Each number is 500 + 25 x the weight over its row's rms, rounded and kept within 0 to 999. Layers, rows and columns count from 0. Numbers have three digits each. The size before them is the row's rms in percent of the matrix's.

# layer 3 MLP up, 320x128, rms 0.123, rows 260-296, columns 0-127
102:515537499525462516500483480463481497528503518502537485507525490490516479448502535503525495506489514493515531485477533478495533498505485470524523492477451457473509523517500446519519494496499505485509460459524497448505518489488475513515521547490441458501480496494515514450548488535485534514468475530532460489528488480517460493507494484495515474527530456524518553480558487472503494500516
097:525489490512454501499508483521492439531541528492485459468512494505516506468510516522490551483515504467471479514501507449482504533474491531510560494514504490518482517476522515492460488465500507494438503537518510464546502499484473511492477498493521483495495435467481472500464481516540478496484508528435522479522507501427459482467504492497502502534488519464508480518512479476507497517485
107:499470529523525503494513486518468504485517493443517494449502489525454509513456537481511530490486510484477485506479452519458505540499480515526521540540492514517507540505489516502529513502467495511529535475477471515499508515511507483487491478476516457523482555456550489535534540449466490499505504538473464504504483520527489541484487509462456519459508517480507500495560533507502488505491
106:437503527493502492478508528536490501523483470512511513503499540517564477441503478492508536503465475518506483509540482513493560509524466474549520506487512514516465525503494526536517471524536513483476468548477518435502551517461518490535476487524463539491540522529508492518523499519525493486510481542491509502520497500481489500464473495477524499505455516484498487493476494484498511486458
116:556491524563472449481477491524511510496532507466493495506518458523537474487502463535504566525510490489497523467469504487496506518476511500478516542539511476466493477493458476473507514523470452508525485479507500476513499496512547507457536485513466529500523469478491514526523505485492497514494479477469469503513521471482484475474497546509502480505533505451458516480483452487480465533492
097:511500480506560489490535512491469489499486495478488509460487481510518527471522517498517543526509516513514472498508517483492475486507505508462456498487520473497494519460475518491503480528511492524435509504540484531505508509506492578535469520490483456567511467561465503457535492468509476486519501517528471498530503479542491555542516490512493520499462512490506491504529504458486465487501
108:465533513495478458585502448554492505508512518497501549483535475514492532487502506508487520494464552515539479510517485491483474490484498464489465514547525505522523553522490509507553525493464462481465497473517522533509527490513527502476535536502533538502469511497491478474499484484457502519520529518495496528454511526498537519519494522508512490483497525515518526454490524504514496505491
105:443476496477530574529508479503494497510511516537499546542485517510497513420486462549549482482494528501521503468498519494479513496517485539490537486496531497496537501471468510512514522474530519529498512530509501474498514515470494485494545499471494479520505479548489469486486507529483553503513495497455483526470505496482495490550522514512449516494497488503490464526499529488480527509452
106:492491473505484473517525516509500516516453504490559519485522500508458533503514518493550460501520514537500472450505513457497505469498495512535519523528486495511536445499565536500483498497502498502500461496487530496476545480509515484509523492537466525532503512511468504523462490535474526478536506468484533534490511485512525518467530506490481522523515504536500513452544553456501514539514
102:515500511512491548469527521522497531487530518505487484504482474503527499534492534500497551485501511545491523459475466511514502487493483500451489519474504511479551517472520510517485483562456475507483516508497524528509475526503505460531535515507503479477560485524507489506462453491487480524520500524492500495524458499502460471465517577494502483496496497447478497524500427505481520507521
095:497476485499537450503470507510490469487489458491472506488504521519452484504512539516515417491514501528504491487477484541471516522529502513524485577486506510531530508505473481528523486507469503507498512463509506540530491467534495503516482477558497492466507494466509516526498520493508516464495448482518515521477460469532472547472541518483505467465516477530491491449505490487530505503494
113:507523455543484513490503491485537503529520510513520492492527492469498540491540463520470498469469499487483506484507495471477518458491477465503509485501474490529450473491514484488478479511493494548495528478465470498556505501516510526538506548485503480528527459527503497528450545558490487482510477547469516497486467501471508541510534513487506466531491513497522535457520478534468542473504
098:496489487518471520505474521457502515463466481517507523528484531497483480484438454516519519493522499503494541512496507531505531507495542514500492531553547555515513504503517505507476512473535560494524497492489464482518506460507521504458505489527509535461506513482500550452536529497515498520509504516512491507513507501473522512494510549482574530506475500450498469484504472499459500461514
116:522534529548490502476482468559502517489533456543454468511474504482531510525518541462483532545520490512497526507510557508524499502508496513500514499515509490503549521487511514482522514506470506518554509464498522472508493491466510499468497493512538511471489494495527549511516488513479521454489546486497529512501561488458490513503521490502501498474483507461554512480479449499546484471499
096:522500540532504523514493533478476482527503507492525492506468481523457497471494514532519451476511471492479521510477483520523485491516513529489504504442492504496491534522505491531485488486474496499520488494520530478508504528541558514572447490517477464476515512474504509559498497468509509506534522483498505512526525517512510529453516437534507540497531445516515482488433507491523485519494
100:516470476532565547487519484500481500530483453485487464505475489494485473503476456477496534543499497515483545513514482514509459511512523492492555503529467512518455463447535497507481536474524487475516494486505517517515501498480514430499518461489512500481498512514470565467515462481531506491509522522462481481536530510519521510500515520496525478495484522485517495525476470495509444508486
100:542466518491520459474462471496509471465530542522488493490491531499523462515487491530518484502536498472481488470508477495526478548489499475533477483529517529529483523524508523487496478524494494488535491516493507475476485488531453517437476489478491504543466521532497468502507474529502476516480518473508535513553499474550509452504537495508475481569517493534491512517470535489474510530483
089:482504452525488479514434514535507475491452515517507502488549525508452506495487528478477569511505509452479484480496491491499444511549484534517453481476536506529475494537485488520524513483524494488512487487515470478467517541544512478493510506494509491510495455491507472527519488547549510529508506533477511515535506513502483486525536470510467504505538479493503487528454491468483515502525
092:514501485537539470516525518493498485515519555528538466453493488491501496557479504491546489471529459494531495450491475466485493491496505523564507478459502478473524516489492494516454485512542486524520511555499500479512501470482498493531472476488480523467490495514515517486471513503472503514509553466510487466496541526485514524469481464526535477498510532504539484492525495513455517509547
111:516500487519511510501503513471511481484522510507491475511479519502577498503522552523537494516486510562519500498508509518480548563459511466465518492487524484493511480499542477499506522509494506499541505501494491487495500495489520507500508505508529501478486498493493484484502491568481532485539445531504528470507466544474461478499520561554542500547546508496490506455535510536489503519484
078:413510497440521489488500496446493464503452466496517542523471519540455525512482532511486477465503469483458496482557505482495548502509500495499511498530516516466536501486510494498484523498485472539467526486514502507491495509489491455515477495450530516536470525515483462518527477536533490499473510515484521494516501481475507476503501525487476520494514542537495519533493519523470462501501
102:540489528501496476496485488510499493542524492514574501486468490499506511476505526517454463536498561493466498498533522455523510546473521473493527477510484521521492507483505509507527558503465524481500510504524516506485523496467509475482507493531494484500481495501505473516489517497518513498507485523520477553501480510488510547496470490529465559515518509472430523492472534507543486560541
090:501517519465500541484493509449510494450509518504523542574517474498543522465502481484487497536519497503497521514510514474499519525540512464491497503473485465493531493521455503469511575498486449494495550499539495481488479492517495455434517516512515490509520485524505506476538529511509500505531441505467501499475487514526484500517477459480509470502482481461515535492488483475531516505496
106:511534520481496447538483499526470497518513478486543486474542513522504506528481518485494533525478525472540489476532495520519518489526491489499505493496483491493490502509484478551500477532476493471486477529497517489452507502518457490548518565543488496506508505467516467495520524522460527532494522444516486504525485526507475494503484502509486494541506501520459527463499448582461517483521
103:470466481471460525461514514508510490573534452498501531516506486493517517530504514532506486463479510489534547552445516528490512483460506537527494496498470508490500539492489466463548491475505478514489516503476530468520511485539546475528516487536506466490522490500482484485551480495494476498496474492508489507470539516516496505522526500497485526514506496506468509472575507520507533483468
098:546512455509462535464482471532509490507547477464520498479440467503555503503477494494481504531510512517516511540502500486503485502513552522469515507473499446527533512472506511483510495488477523468511457483515477477484492497499437520463503509515545504481500510542507470474491502506485540508515516503463515495519481551518472508494485524479506512454459473500481509471520459473460483539494
101:485503468464521500536482502491517474423460486512512513493458520491461463548516505501511508498535510478517510505479450502518511559522534481499500493462504524514454467517519521478454501540532506492475507471495559535471475535546502498474486476494526495519551494522505460472509530531487503502484513519490521511495482533490496540480527507483487493511509471494538456528507479534491486517490
099:536481466522480511493533519470530498510467487487514490492513473517454486523501497500498519511503504516496548528510454509471502496505483452517510456488462508500477458491524511509491492530444440495521521501544493495499490501491448513501540531485496539537455491463508572511508475511444523482482528521515518489492513485502507513522503503526478442476496531471509484497556490495512479515451
094:556476483481522521490482526539494463478463476503467515519497503492483500489519528474512510496502504506536507516477467519465526500500523533521508530487514491497519531536456492490499540519495511503510508477516494478416543468479475503530526519489438477505477505475532457508505438513520506530488442513535491505497519521539502514512497537481514534518548491507476526506537508483483468456490
093:481475514458519499546453534496448520476460532532558490473495519499496472521524522452508515489479520495483472465513504477492481447509470527481500462497497540535512514516508503507505507543499507479473507482460496500492506489508511475468514498524464516505457491535462491519520586480507479524530510520471510534504484504483468500468470523531518477517498529496538474495554508490500511505514
091:525438508519507511515490515490534459480520490522507466519493466480490523538475490505451530539511582528514508474492525497480518502478461495486511560473503480508491478490535517492542522494498470514475564543477538481540516523465526490457516516505452533487470521497504493475508491521490506503511516495474531505524509534517522480501495517495522511491543479516483469508498543496464496534520
097:512531494476497518521508535468510507480535502509472486525491494466497482505494483519523532488511510496477493537549532487514492524523472497517453457504498486528522516494498558484476520514465467529545512504532464462517474503518537501515485508475508485444469517518531493539474497504470481459454473492484515521505468564528487476504539499505489440520445517518491474491473548515482478497506
086:505557463503493493473511540495494529514466443495506487459478522487515530518504511542541469452525481526511489483483495521525521447536495534481495485484512498503497503475512510530485494465495540530567536461478516513491527529495487458474515490544471509523504538507510472501508538485492512546493474497517526477496512528502514508544507487514482504533512460499495532554525524513521504453503
097:448469524512534512546528501479500469469484510486499484507515532522464481466441481498498477492469525502467483479503486533511500557521484494498497513438505471491481456498503487470522499499509477483514492569499491498536533473448501536508482491504485460468489540489524499468541503508490515540510487536504491523510521493529504473518454499501523511513527499512495531457471462484523559507499
091:504499562500494493505473497457493494525485479525493523492536514499428445542497540471484503454506515487486494485465534533469512496511502494478534515500484451517513468506457505511523443515486487515510497531475498474482459489481499532508523495485494492465500475467540471480471475510478475484457488525517476506529487491473485538539481551455514518487480491497533520504542518479494534477521
109:513499499488525523465532459474514470546493510509518541498492480498519462534525488472544469487527524523520458467485495525477497472503484526516521549457473503501461494550529539496513528465536456488528507486552497480514496482528465543525524507513486484492519477513509498494485521517503498529515481527523499465557489487510545510478552540537514501522515522485485508495479501514455526505473
097:491493455469522491510476522503519481492529451500473524449527495490477525493514539464485518520540493503536531473463514516520491495550489467538511466502551501534524514517527464519534477496478524484539511502497500469477493509554515488496503499493500521477470490540490454472539473483503525475507518510504498473550505490511508467449543478516511483522485449494502504446468472497490480483474
# layer 3 MLP down (transposed), 320x128, rms 0.219, rows 260-295, columns 0-127
103:463519472478500501499502521503494514509503511442476496504515494442491472485494465482554513509467485477514475507478509452527516487500487543471575498553474534502514479523505538512489482522545523502469496473531519478532518512496500497510473526483507488511519478519520485477500517526488516491493562526567434531521476491516503520512531530492458489515503479500473516481506493448504505517479
097:505507466481477509508511516525503493526500510478465514512473482513515542487506496484495488493530509491508483524540529494449505473466532490527477544536485514522495496511479535501473509507559477498485507483483560478506499456493490549535440525529526453463464508523531549510511495503474503515552468483490519499440505477502431511497474492503456505494471514490497509477524513492546495508523
108:503548499511477515527504519496488489471515518488456543484492507528502509529521512511457532483473475502488483547544537490508517500491523503475466518467492520519503452530462466556523499557462483468521530465497491528487481511527486500502496518444519523511477542451445543540510522499503504474527495501479519505511506485544508500511499475448486540529490512508482472521473523530501483500502
107:509480524462507464470484532518513536481489485474501496497481512475498461489492501504493515493521521547480541457498506517497576493534501491527467458495566504488490451498519549515500515504510551529493524504518527488519496491497516487514488481507483535542541494475468470483512498519477481454522545479473521512487444492517528490480488509482486456502490468493518527496468540528536522519469
114:478508475494493461471445490451521486504468527461483492526462477501468497483532464521551496449535474477520496509493503535484523494455517467510474512518539504482486525503499468479534527496528481496479507542549476503486485504523519508526487493474507518558495477472476514510494450518528493525536498472497484515511533473483486494500503484521478455515540524522495465494480485501533460507442
103:530518519487485492474494540492508460478509473499485517434503488519509534496468469484489489505497479510505452510510499480450511469540502482459497510516497519521538479507496464494466503499516486502490507564466490526502528505511517534499491522488510460539492491552500516482543496528462516493490585509522489515522475513575468515457523492523492506529496510511483528512470549495506510466499
096:499476547492513476538534513521487526487493492509486506534512486523467517501497488513491494495482505488519481508508479552493458540477470548505516491498503514547499525528528513460491542534525459483440474491560528522498539546509489533452470499519487500461519460462507484466484467486518536517508501521486457501448505543478478463489488515522498522499507497526482469509495495462498512461510
098:527506552477493487489485453517520488511482497533489531476499501489522550527478453520477487545517475488498545538534476487554518509469511498504525535519454489537491531480506511490470537493471481462511501478479464488488499511514555511432469490479520499533447494498511484501530457516469488495517485492507494535507523492485486540507492523497534506466481493447481463506503521480518530499518
108:529563521500494491446480494480465496490514476523517468509521515536499445540464503469505499517501526531467558501466492472513476473509480537498456493496552496518464487512467512502503453498487496487487500488498556493502503528516507512485501535512484512474512504507510536543509503507482521510496508507519517547478464465492464484499469481457538453516499483475485529500509473525535475452541
099:507531507486528513484514499495502526508505509468530501491486518479455538493493520528483544465499482486480502503544527545516501487486531511533480504532541480505543478524507482509477506484513501502538482492504491504489499548478446506462520504502516517501478453483517533464470481476536518557487493438464505469473525503507513471503553507504516479517467523448528488493504453516456554529478
092:476478503519517480506511507504528482530485519483489526441446522521489473494547501503498492512485467541498472474525493509518509527550519523529506453543520531487512511469524481500490476476526488509498510537511483474560492458500500480499506507527479520448507519527456502500515524461449483513495498538535505463501542428482486520542477491486479541468476491504503518477471523476512506488489
102:490535498533512486484517505485460449462496533512519537502509502455504516479518542490463483492446508483440496483495464515499519480487553486465502532479512479499510502510488542495510485489455523531530511474489489495537448457545488518460467468528506487495468492539479523517455534497507480489493474511489508543504485483479506514490487506474504489523499535511470513448539529516496518532537
097:480548508534491504495446502502448503460440487515499467492499528485484485506486505481517516510522529496499527490489523519472486499516552441447486527505508501491497507495491514505468498522562546481482534485510521483508471506500539498513503484511525539509474505501488544482534507475477515541516519496488503528519469470525538528540500512463554464480500503470502475451489508456502501460521
109:494513507503478468517510499466547463494480486485500492558502509483479505490526522526454460507516459563482506543532514495483502511474429465502507510506481497488462480508460504493503507500489497478509505521481500521501469475524547483501496536521553501456514505503477509461470498502533508489485498490501541484530498509541491527484486446546500531463470484537543476522494478527503453482469
093:521489525520504503485511487490530485511463482484517436440510498482478514490514519513548454487505512491483496497508507475556486484526533526496490499474495496528458498489506489508453526488485533484502504515516512473481531522501506507467451520495451504448544465476516521494495489457496543523520530528527503526496495506492559535511554469491442487491524508473485496492494563498504535483502
094:496477504523497504488517473497513511492496478506483541493489459523487476499474497498527517491490529491507557523490472469504507459520487516490483485516498518528526540484499498516513505464460488530523490521488486532478459506497557554435500485478442481487500479476428476486473503493490479511447463516539550490514531542541469500481561520501500527506519497512524475515501498537517519524511
101:491492519535518485519531511476487523493535479481512533491486517470517459510491499543551505531456511502493475484509481499471498542516485447465476463490560506517458496512521506542496479522502508471489471509565514457501531531486488522416508477498469494477510474521470519491513458506472522482507484529509485492512507460509476506505517483471481517508524470497485473487454503554507501483476
092:496509501490514475497521525506516527529466485480461468496533483496473477464488526494537489515491464480453502518493484465526476459513537484539466495547489514526539519485521499503510530507501532522524530533526486564490465497520516503495452513487501496530492465505523494530500465511527537542458496497436530473509499482461483474492525502507475477523537539523495500487464480456482538502525
093:479487531537490533486486490506496467541528523522476470485468533472479514502470457486489456494496489511529506507487496473504480491505477518509524525491449520544476492492530498486482510478508515466511499517467540520513504489503476524533511459498465490531515475502567490479516513516463510513477523454501484443441525475466451507520508533524507475491563494481516494452480486476459487503515
105:479484510501499515449503548477513562509523514538539506536502499498488458498502480520506492528488505501487527542538536547551466501496527471516456506510514522506478467524497495538523544461488457514548490466493508516513492512479466499502503509514499540537465526532486529497490540517532529497505488464494533474509506500498505450485493515535501473501457491481475509545515476465507493545522
085:521521467522500466509464501492557518545520525471491476478505467516491499470488520526510493493433496522547498514464523538472518506495493512495477460501547528507447533464528481551481501499541511514498495492492492480519503478527489450461529527532461500473524521518506522480470469481495482521522499479491511528496501480551518503487529465496477524471504491528481445483528499489507479535530
101:519479574538465435530504515505515484509503509474540509526492484485507538469507524472502505479484473476484471513520524499502477516493528470485520504500470521497507472503539473509458503544457529473502498489523500480495507479508477495456508506539468484500509491518531467511517466472519509526492503505552491563506480532491507553463511516494456541499512526477454480505440484483497491523511
090:506518509501482488492525482523493471432516439506517519519508449464517472478506489469486523493485510528473548525482540473458542524494509490501535516485511527501504475469525485466478487507467498547512454476500521466491524475529481485511487490487489482516461487528518487550511503487490465529553453489447519525454439505515515471490474483507471511484510506496494510508499458502512511520506
101:510521524498474469519501533514518514491491511523500553515506563457520507470473551499522460479471508478489541522502461504481527535488508479486495547502476468492484509494499495517505459494506479519487465521475495539525490481492514520498469478519553482489458498511507508475495513521483556526475512548502520530530510465452498479491481544529549503479527466514521454538511488466494510521475
100:474502510495484499485520488509498506551536445499500517524482508495514538542494510460462511511500490511518491550472526514471485531499520491510497499523500478496478509480542432486525487483471449473479492482518516478526438491486503505525485486531499457486480505491477488536472497468502544532494482472453512471471479483491483463518472481497473449491549483548514502473531468508522505493447
096:479496502472511481490459543485461530521528475481483505532458466529479525444490541489481473469484479509515537551468490511527470475521500483445476503496479438492518539525515511486492443494493477500473513513499530527498505479545540486542521488486512471547499496506492493499474530512502486477484501515479551470480502520489527500481495494508455522501502482483461519483557489479501475518478
098:453540520508498499543474491456508529507509485455496529457507463474503484463542483488544496496474498540472475515494495504528518485500493478489488448526496510493493495533552507485512510533497491530479491492527564541511489476514501478497493443514515518476514506504518511503503509461476554501520518498458494504484486498535420483509460505501490505454540469514498481499497500464474503487456
098:465500540507516492522511487507492495489492479482506526513472521506467549503499525535495497509510527498489514493526445505476465510471521542503533486478466518495510500469530438474504439488470462465496495478534525498500542497517523525480528510469508528497511500502511530477525486480482518514472530543537523452503534495481432540492454487480491475498512557537522515498552486513501498507480
092:520443462490480558516486546479536485515485512515511490480534491476518521510492496451474537498499472521504481481462455473490551500492491515506528503490509511487483477460520499486454506481484489497505524463534531540440514521478480510465455491492495486497508445502489492482468485508509518565562500524503491513520494518512519508490499515474504507532530465496493532468494538553511487517517
092:517479543451493487494517518485496502462521513537497496506492522464475489550527488479513482496505463510513450486506487501447451506510500520427509487479496486528491517488501503528516555510475503497504454503468486468505543505478501494438482549526531562516454490481455520497512486516472513509470528453492489487471493454471478509535517518502483503525480505468528499520497493507507494514519
090:458480494555497537520512500485483459500505497510494445500473461533529504512508511464464520528464531494496513479453544485455515487487459475506495541453497497500506512481490505515519449529472479510512509550511512483519489510482523551513510513536516492528498478481520437512497476496464493490531506545499504493520508508522503522516456545501500541443517472495531476485502501512478533495532
107:512501522509507510530529514499525501492506551501480484518482493450515527479532486439511536472490497449479533472522491487488551562512497538509523488518508488497512507493512523513487541508480485560493484480486467549486515454517496473514506489519480455478479503490491534509513540493491480478494461498474509470520505569544457483487508516498503462485500457486520488467459472496517472480480
101:514475471498481510481481541494524529492467542516486489500520504513540517497463488503500513472482437464479506499507534491542505506485516536530517500491450502532433509475460440516538506496482516549479478497481489525513512499506495469521469466477455512528528536522486498518509493480518505534479491501496462525474487532477458482508563485512493455448508477506515502493530490485504472481477
100:491499528501495483531539526534480513483498494500456522488510554511495495524489527508457496523524493494508514505551514460510507482467464555504559486499452531509515451482488491490478532500499487496502578473504516497504501502495476475438527501455457499522491505485534513531494493486552543523474495512505524479526495489547518485526507504481474490521450490476483503515497471490480513516548
099:500502538484490482565489491475484517463499539500530515510478479490531515512478492536483479507518472518499487492451479518548523514498527474508529497480464529482475488487490473492504474479442487482539497485491504462511499431492497490535503499505537481526478508488548453496480489547513521506493476530483547530517473467498495526495487494475525464521546534503517481456523520507523550472537
101:514487505472510478462534486487510511480482512482497461494532487447511478490512496528518518494540495552525448465495565519441499496481466525517515544492541531452490484484503535502512531483514532501492478492568511494499537500493497487495508495514466480497536526513460478469502491506549512495504499450529484504542526531502524499488536493503519530543506481480482528527502509549481510522494
# layer 3 MLP gate, 320x128, rms 0.122, rows 261-296, columns 0-127
105:531516501525507495494475508471482541497511481548555544504516528482490483512496536488503530477464474525514509483484519495486478488541470426472538470507497526465526498461504500503530514487466465544530509508502495507506493481516544509510541473469471501519471503508530476479547454513506499450487507492517458505493489530530518511487506540551486502497510482474501475483474465501454524480535
106:520487512518490519456520507487473514497514476535471490530490483481509530491521478472541454508533478492452518502494522473464461521468457494455522505504482504448489505523489508482480468441506508495504521518501497476534556491492533488511478500515490524483529522545552481468507483532522535469483487535509521493478506523473514465496465506535515438526521503455483517474502491454479526514514
107:512510513507480470487508463525474509473532533487471514496482553500506484485503517472472507534504467508453498503480492520500560501503449459531489491513485504463451500529519566526488495489496494544465521516548519441501514485496506531532479498535471552536526509499516492474504483491531464496526555508484493498522478512549447499480463461491514493500493521472495497501490513508486513503470
098:518470518548470516502503501570475534477566508485489504452502477478539503478484520490482537530509526519489511468455481531522534459513514529493516505509483485515497494505515455491466531525521491547523526516485513499493505494430501507480525463501497491484493508540496500515491518506506522499466479562482524500502475525476505458514460511481512475532531444473485513509470518508507523468503
098:463529521507497493504474497493482515457472503536515506465512484482523513491512517537494512536454518509481544470545504482437492481482488443554485509484504522497505468484507534480498491507492491446497470525521520522490432460485450507530496488545518517476515511493496507524421498500504507490539494535482523517486504495523509473493512526520493463531504508473532491466507531531530500473488
105:494538518504529488533555450552468522496513493504489535470529491460522539504516499492489533475484504512491477515511539492473477522472461505492507488506465486548468496514513489531508492511485507517467485466495503477521524465526508525495490496509541516494457485498516488466457517459482552550507511487503511521434520475503542462498483463495523479483490490562468544484510517498515511480490
103:498521492515549470463456504485493498507491467450469496481521522521507514470467475509457479482492489494541549532490510495525467480461560532469512492513489509494512499492478466502517463511479488515487492500490466498546497523512482478528489474505519480528462519500461524472548482500537493469511485532514466566527500544485491447500507542491468506526458513479538469477495501490482500505518
099:504545520500464497508448433522512523442512506502462470520529482542515480522488520525488524544502520496537503506430509490496477471484491526483491518524490487543495562506487510497489520465469486490484485516453540464474496527537516528485528501472509513498529493471525495505494513498503521487528500492509507460487495457516471499486517515475507469500518476463502479498492452518530478484561
093:526486481491473491492470478525486523521533535553494533498500497446545552505518511470528520501492522503478505512471473494514522468461518502464467495489498531528528512472479473480513498522482459511461519493486508514495502491501503484530503489550441483480525534514528539547431498508472469514469489524508498481507455484474466479470520490490515526510504435495502483477498515529481541486504
088:522468482437520463480471495527462480483484440495488500450484521504497463510497549498494452499517524502495500509476480515485515467528473503509475547495495520488521533494539515526518469545532507490518561467521485525521484461538485503479500490491516491482509494531470481529493525490496525489534463496521530514523483463532441521475511547472500493468496507505506497448481518467507490501480
104:477521563480524481507519530483488484464541494504482482496471469471516463507489548460478460478497504515489520501490514547507522497526520531515523530493511496488503505492507520470563481488488537489493489510507503532487505487556531522487477470472478508435461467485550517523474467477505495494491462447501459505491544478496487501523486533507480492490549502505443531512523516494479499481487
108:472523523497484452528516450536490482503528497495494478485542507498486517484525502442513504532486470468504456476497528504486500497498464499516493496482449450461493446514495456487549489501520501529443485508497519535486482487467482497532472495498500459539509517501478446501447489493466495476478494487505547500505524493524522522506452481518497461460535492532519489514521521508523515513474
096:530513499538461541498490473506567505476519488480439460525520459486508501491477510495444510546500514491506496513472507463499494504486439508490523495519480505473565496503499482472511496502461542523499549490493501515490499492520488475497478480553494504484529528540514550490486474479488472475513493489506526508465518482461478521484505504536505472527528478503558469509505459498505511467469
095:486477523521472480495452510518500527480508502488539482466467516516498471522477466540508470512491484460507477548487500504524544496484496571475496500494524495509464500494513531520540501500469477482519504467498541505509528511538545511545459499573535500486505500503532538565470528488514487478516479483485482501471502501517475505528509481462488533481542480478528458521488511521511517501486
100:481470502521471504513496456519485498452491537499561515509454487514467528496542492470497475504485497480520504532509528462523477470519519513492546529492557536509487515478523457471448535453461544478497484473504488512550498523481504527520477497524472511524500506469544501531504506484501503527511484519506523450518477531469509515489489546494483462519502477537505512489505521504525477462486
103:525491496494505517496487495532515489533491480473481511492505498496522527479508510487464489532539502539517532472521471509485485490507522532514520508521470498531526499502512463489502511504469473507504525494484464508510502515524507513526489494489498589505443521519475481490468571521528492529507472536509507477491507437494504481509514529516561477486536513556509478473524526555535520530446
095:494509464521488478474473496498523490490480515527506518502514516478451527460503506494493581490511519442475482503481510519502455524545499505509489476429526491523496485548475446526480520502531524446508480498516479511492476506498545476507485508507514494507452476487503464516519465529487469501493521529514503512459486475521440493512533485523462503465527474497481480494513458498513508520527
091:477450531524492489508495511541452485474487502525480495520494494521528498475545509509517516512510501485495479495494539541494562537508523450503482474538512537458494499510515500496518544495489480469484483498538468514484473513499479468488502497503465542472509564459474568508486447479507481536457495490480524469508518504506534507515505537511527507498501523499484547540492501474541502507492
107:481520509515502496515502506516549506512508520528480453496491508491557563520539527491498487495474539517483507481516483524507499500468484448455480477511518485505494552507492473439469536488466500503495466475491522496483493493486524489513555491546491515482524538513520503470485517485505469509481508531451519482461470506510521527487430497472545533537502500496500508484504542543525524491509
075:472495479456509504512508511459501457537434501521516553531485518516462514517468498488470471468504478497474485457538493501485546470490482495483502490511485498438502493524488525531510503478497481526444511500484501520503493511510499476518484491484503472532456555480456473501482461534535539467448519537510513502514506493479511498483543497511462514466506489546516535502486520521467510496495
094:453504495494461465509432497523525533515467499454498525456493489496504480499471482474513506538512472510547480466465510484471499479506480514500491510470503509499520471466494521507412490483506543531485499536527513462506472485486580492531483503489487494520484480499525551494526505446488524500525511531509479502498460509515470476519472512486475489490503523512499481483499472465489470521514
090:502478488513519477518547489514512501512507493482498438455482548488465523536543546514519487495469456482485493497486470511542500476494480541510496510523496511490479495500489494536507444476514564485460473459458490530522499487477509548551518478473496498478518510459525502480486490510509538478458517483531504506518510477492502511471521520511549538509505521512504452508521524547477514487514
103:481503502576527513465476541482495476473503567465489494491517499529522494486495495504525535488477518492467521495478433532525525507518516528484513493506503489511484510526489482445491521508548522514484499499544522513518509462461492484497494473464488516437513497494489517517468456496500499475502453492478490475481494531512484510508480513569488498482496472523466532491517510534485441517490
104:506504520531469484503475509491509517444448488500489466495528507497521476475494486498514520525457479493496462478509478503511473488527517502489539495524475509544507409505499535509449485477505531507494481483511475482503525479496472517511509529482494568509494494558508533466479478525501483461509487526505533508507492500460500517468469470505537506529480494502533494526440473491486452518538
094:492481525541502485523524470524508489506494470549479496529532516454507480528467484487556481500539505489475507492460471519517511494429456503488524468488534550523483504499503501480512524533496476516508480507485499502550496539504512489517494485514499499500509557476480531490542501459528483465507524518469502486496507513494536511526539512539552480511488490499531518478454489506495538481564
099:534489482523468488497470496516556475492531486480474506490479510459487477515505523488529479477496498475485525489504462510524458495481503482492547479489537525519514492505515507462483486550500499526470536500521514535506460537513509504460453459467498498531521541518482510466541551537531539497540487536509513520517516459512492535478528491551509467526521488477513475475488468476466501531505
095:513546505473509517461481474506473503504506522538522517528565497504477475525523523449515485504508468487515494498472527497539513460507514481489470492490519491478479515537496472521506530506505510490556474540523525465494544499496475508499538499498504495479488479478533552472471498441483514475468501493513480488508531518537452521513472540494497473480485456529471506546484471469531529496459
100:541509496489481497469451481508531523505482514484497496496530508500474486466495472464508526481522520529527499459515496512476507560490481495524546480473526501495540462550506466507519504499456503483486514489533506516418512468485451500506484508453515490495494474537528489496506529519513467499507479494487494475502486534501552492507493532545533519478512536460510531476493503490555485448511
096:477505529473535506478462553482498508504477457529493466474471560487471471512544532488517516503488526488478467461504494482494480525484474493464507490521511511502498517479477478529526505527491519502514512423452495454477502509509505479472472490544498490500506567525494533477479550474475489522508517457511496481516474477489530483475440498484487534532502501479511469507494520525505473512493
091:501550516472502496473469481505470519511482492481478588483473481520479494457540497496504458485486479474478514504536472526530518498516521499517534469544513453521521517542446472507486514513527509502510468456497507491519501492547497491559486484477520465472511475494484528520536506456518463528509505492564507513470480477503492504485515497495492512506478514503522540503512512490524515452475
111:543513504503490488471471487511496486526514518483470531519511485529480485513499488566469505479507506472483521487499543477475457483492469482480493537515495466494487487522495503486526492503486503442462483528477501493539540517486520509508549482457505548485479534519504471489481491472500545493537491526484460547482519448505492511534520470508527509517536503528532507528548492512535525532562
095:465550504502479493469526486501492498483481456539525514469471483498497522494459541521563493508549538563520542498466492501523532471522496546509511506500498466494470506506524494544507518528457530496500503489491532486479524509489495494504514520518534490515512509477492494467486520486496498540501501468506536483534464538465508528523504553521507519534487455497444518526526485529505526465495
091:445509542448501498507502503443532496492522498520504521509481503507466472532489501520483499451482513498536443522485465484488507460503489497519495480502453519528534515509542498521501504457498512523498535502458544477587506489479469541563452482465498482516493496494494487515497491459481515556511470542501514497499492488513503489510512502509497502510497485486457478533530491504516519502523
105:482510464500520507498524478526504516504492528485466516480538501509466524495506476478496508508484487519520489464480512456518491474508474469544492509558500492498457542452488580510477554507513479530511516475487518482510504515505537532515497467474467515528526482504505524528471489476517464465479488495512523488463523521502489522498525516486461528470517546474469541547471500504485483452457
102:503514503487513531514495454463512482502487548518501531495514478514515526485504486498512455496538521458501445480550508552499475487540507512536548541468504474490443491563515533500532491466519460494511526475510511487504504503512500542491534479480523510468467491541502492505492510536527524504499490479557474502503499488535507514464552548512484498491498529477523514480487515483482525475487
096:478519478489481500522485482536529507501522443535492551496526524473489526449532545471481537518515467509481490491486497520516454505509530474530478471484551532521494538503494472505513502481465511510523458529469475480507487479487517479499489478444470567470436458495493469480517476477489498498480469505531506520494495484541497482496511504494468504489513467506485496481481479449500496484469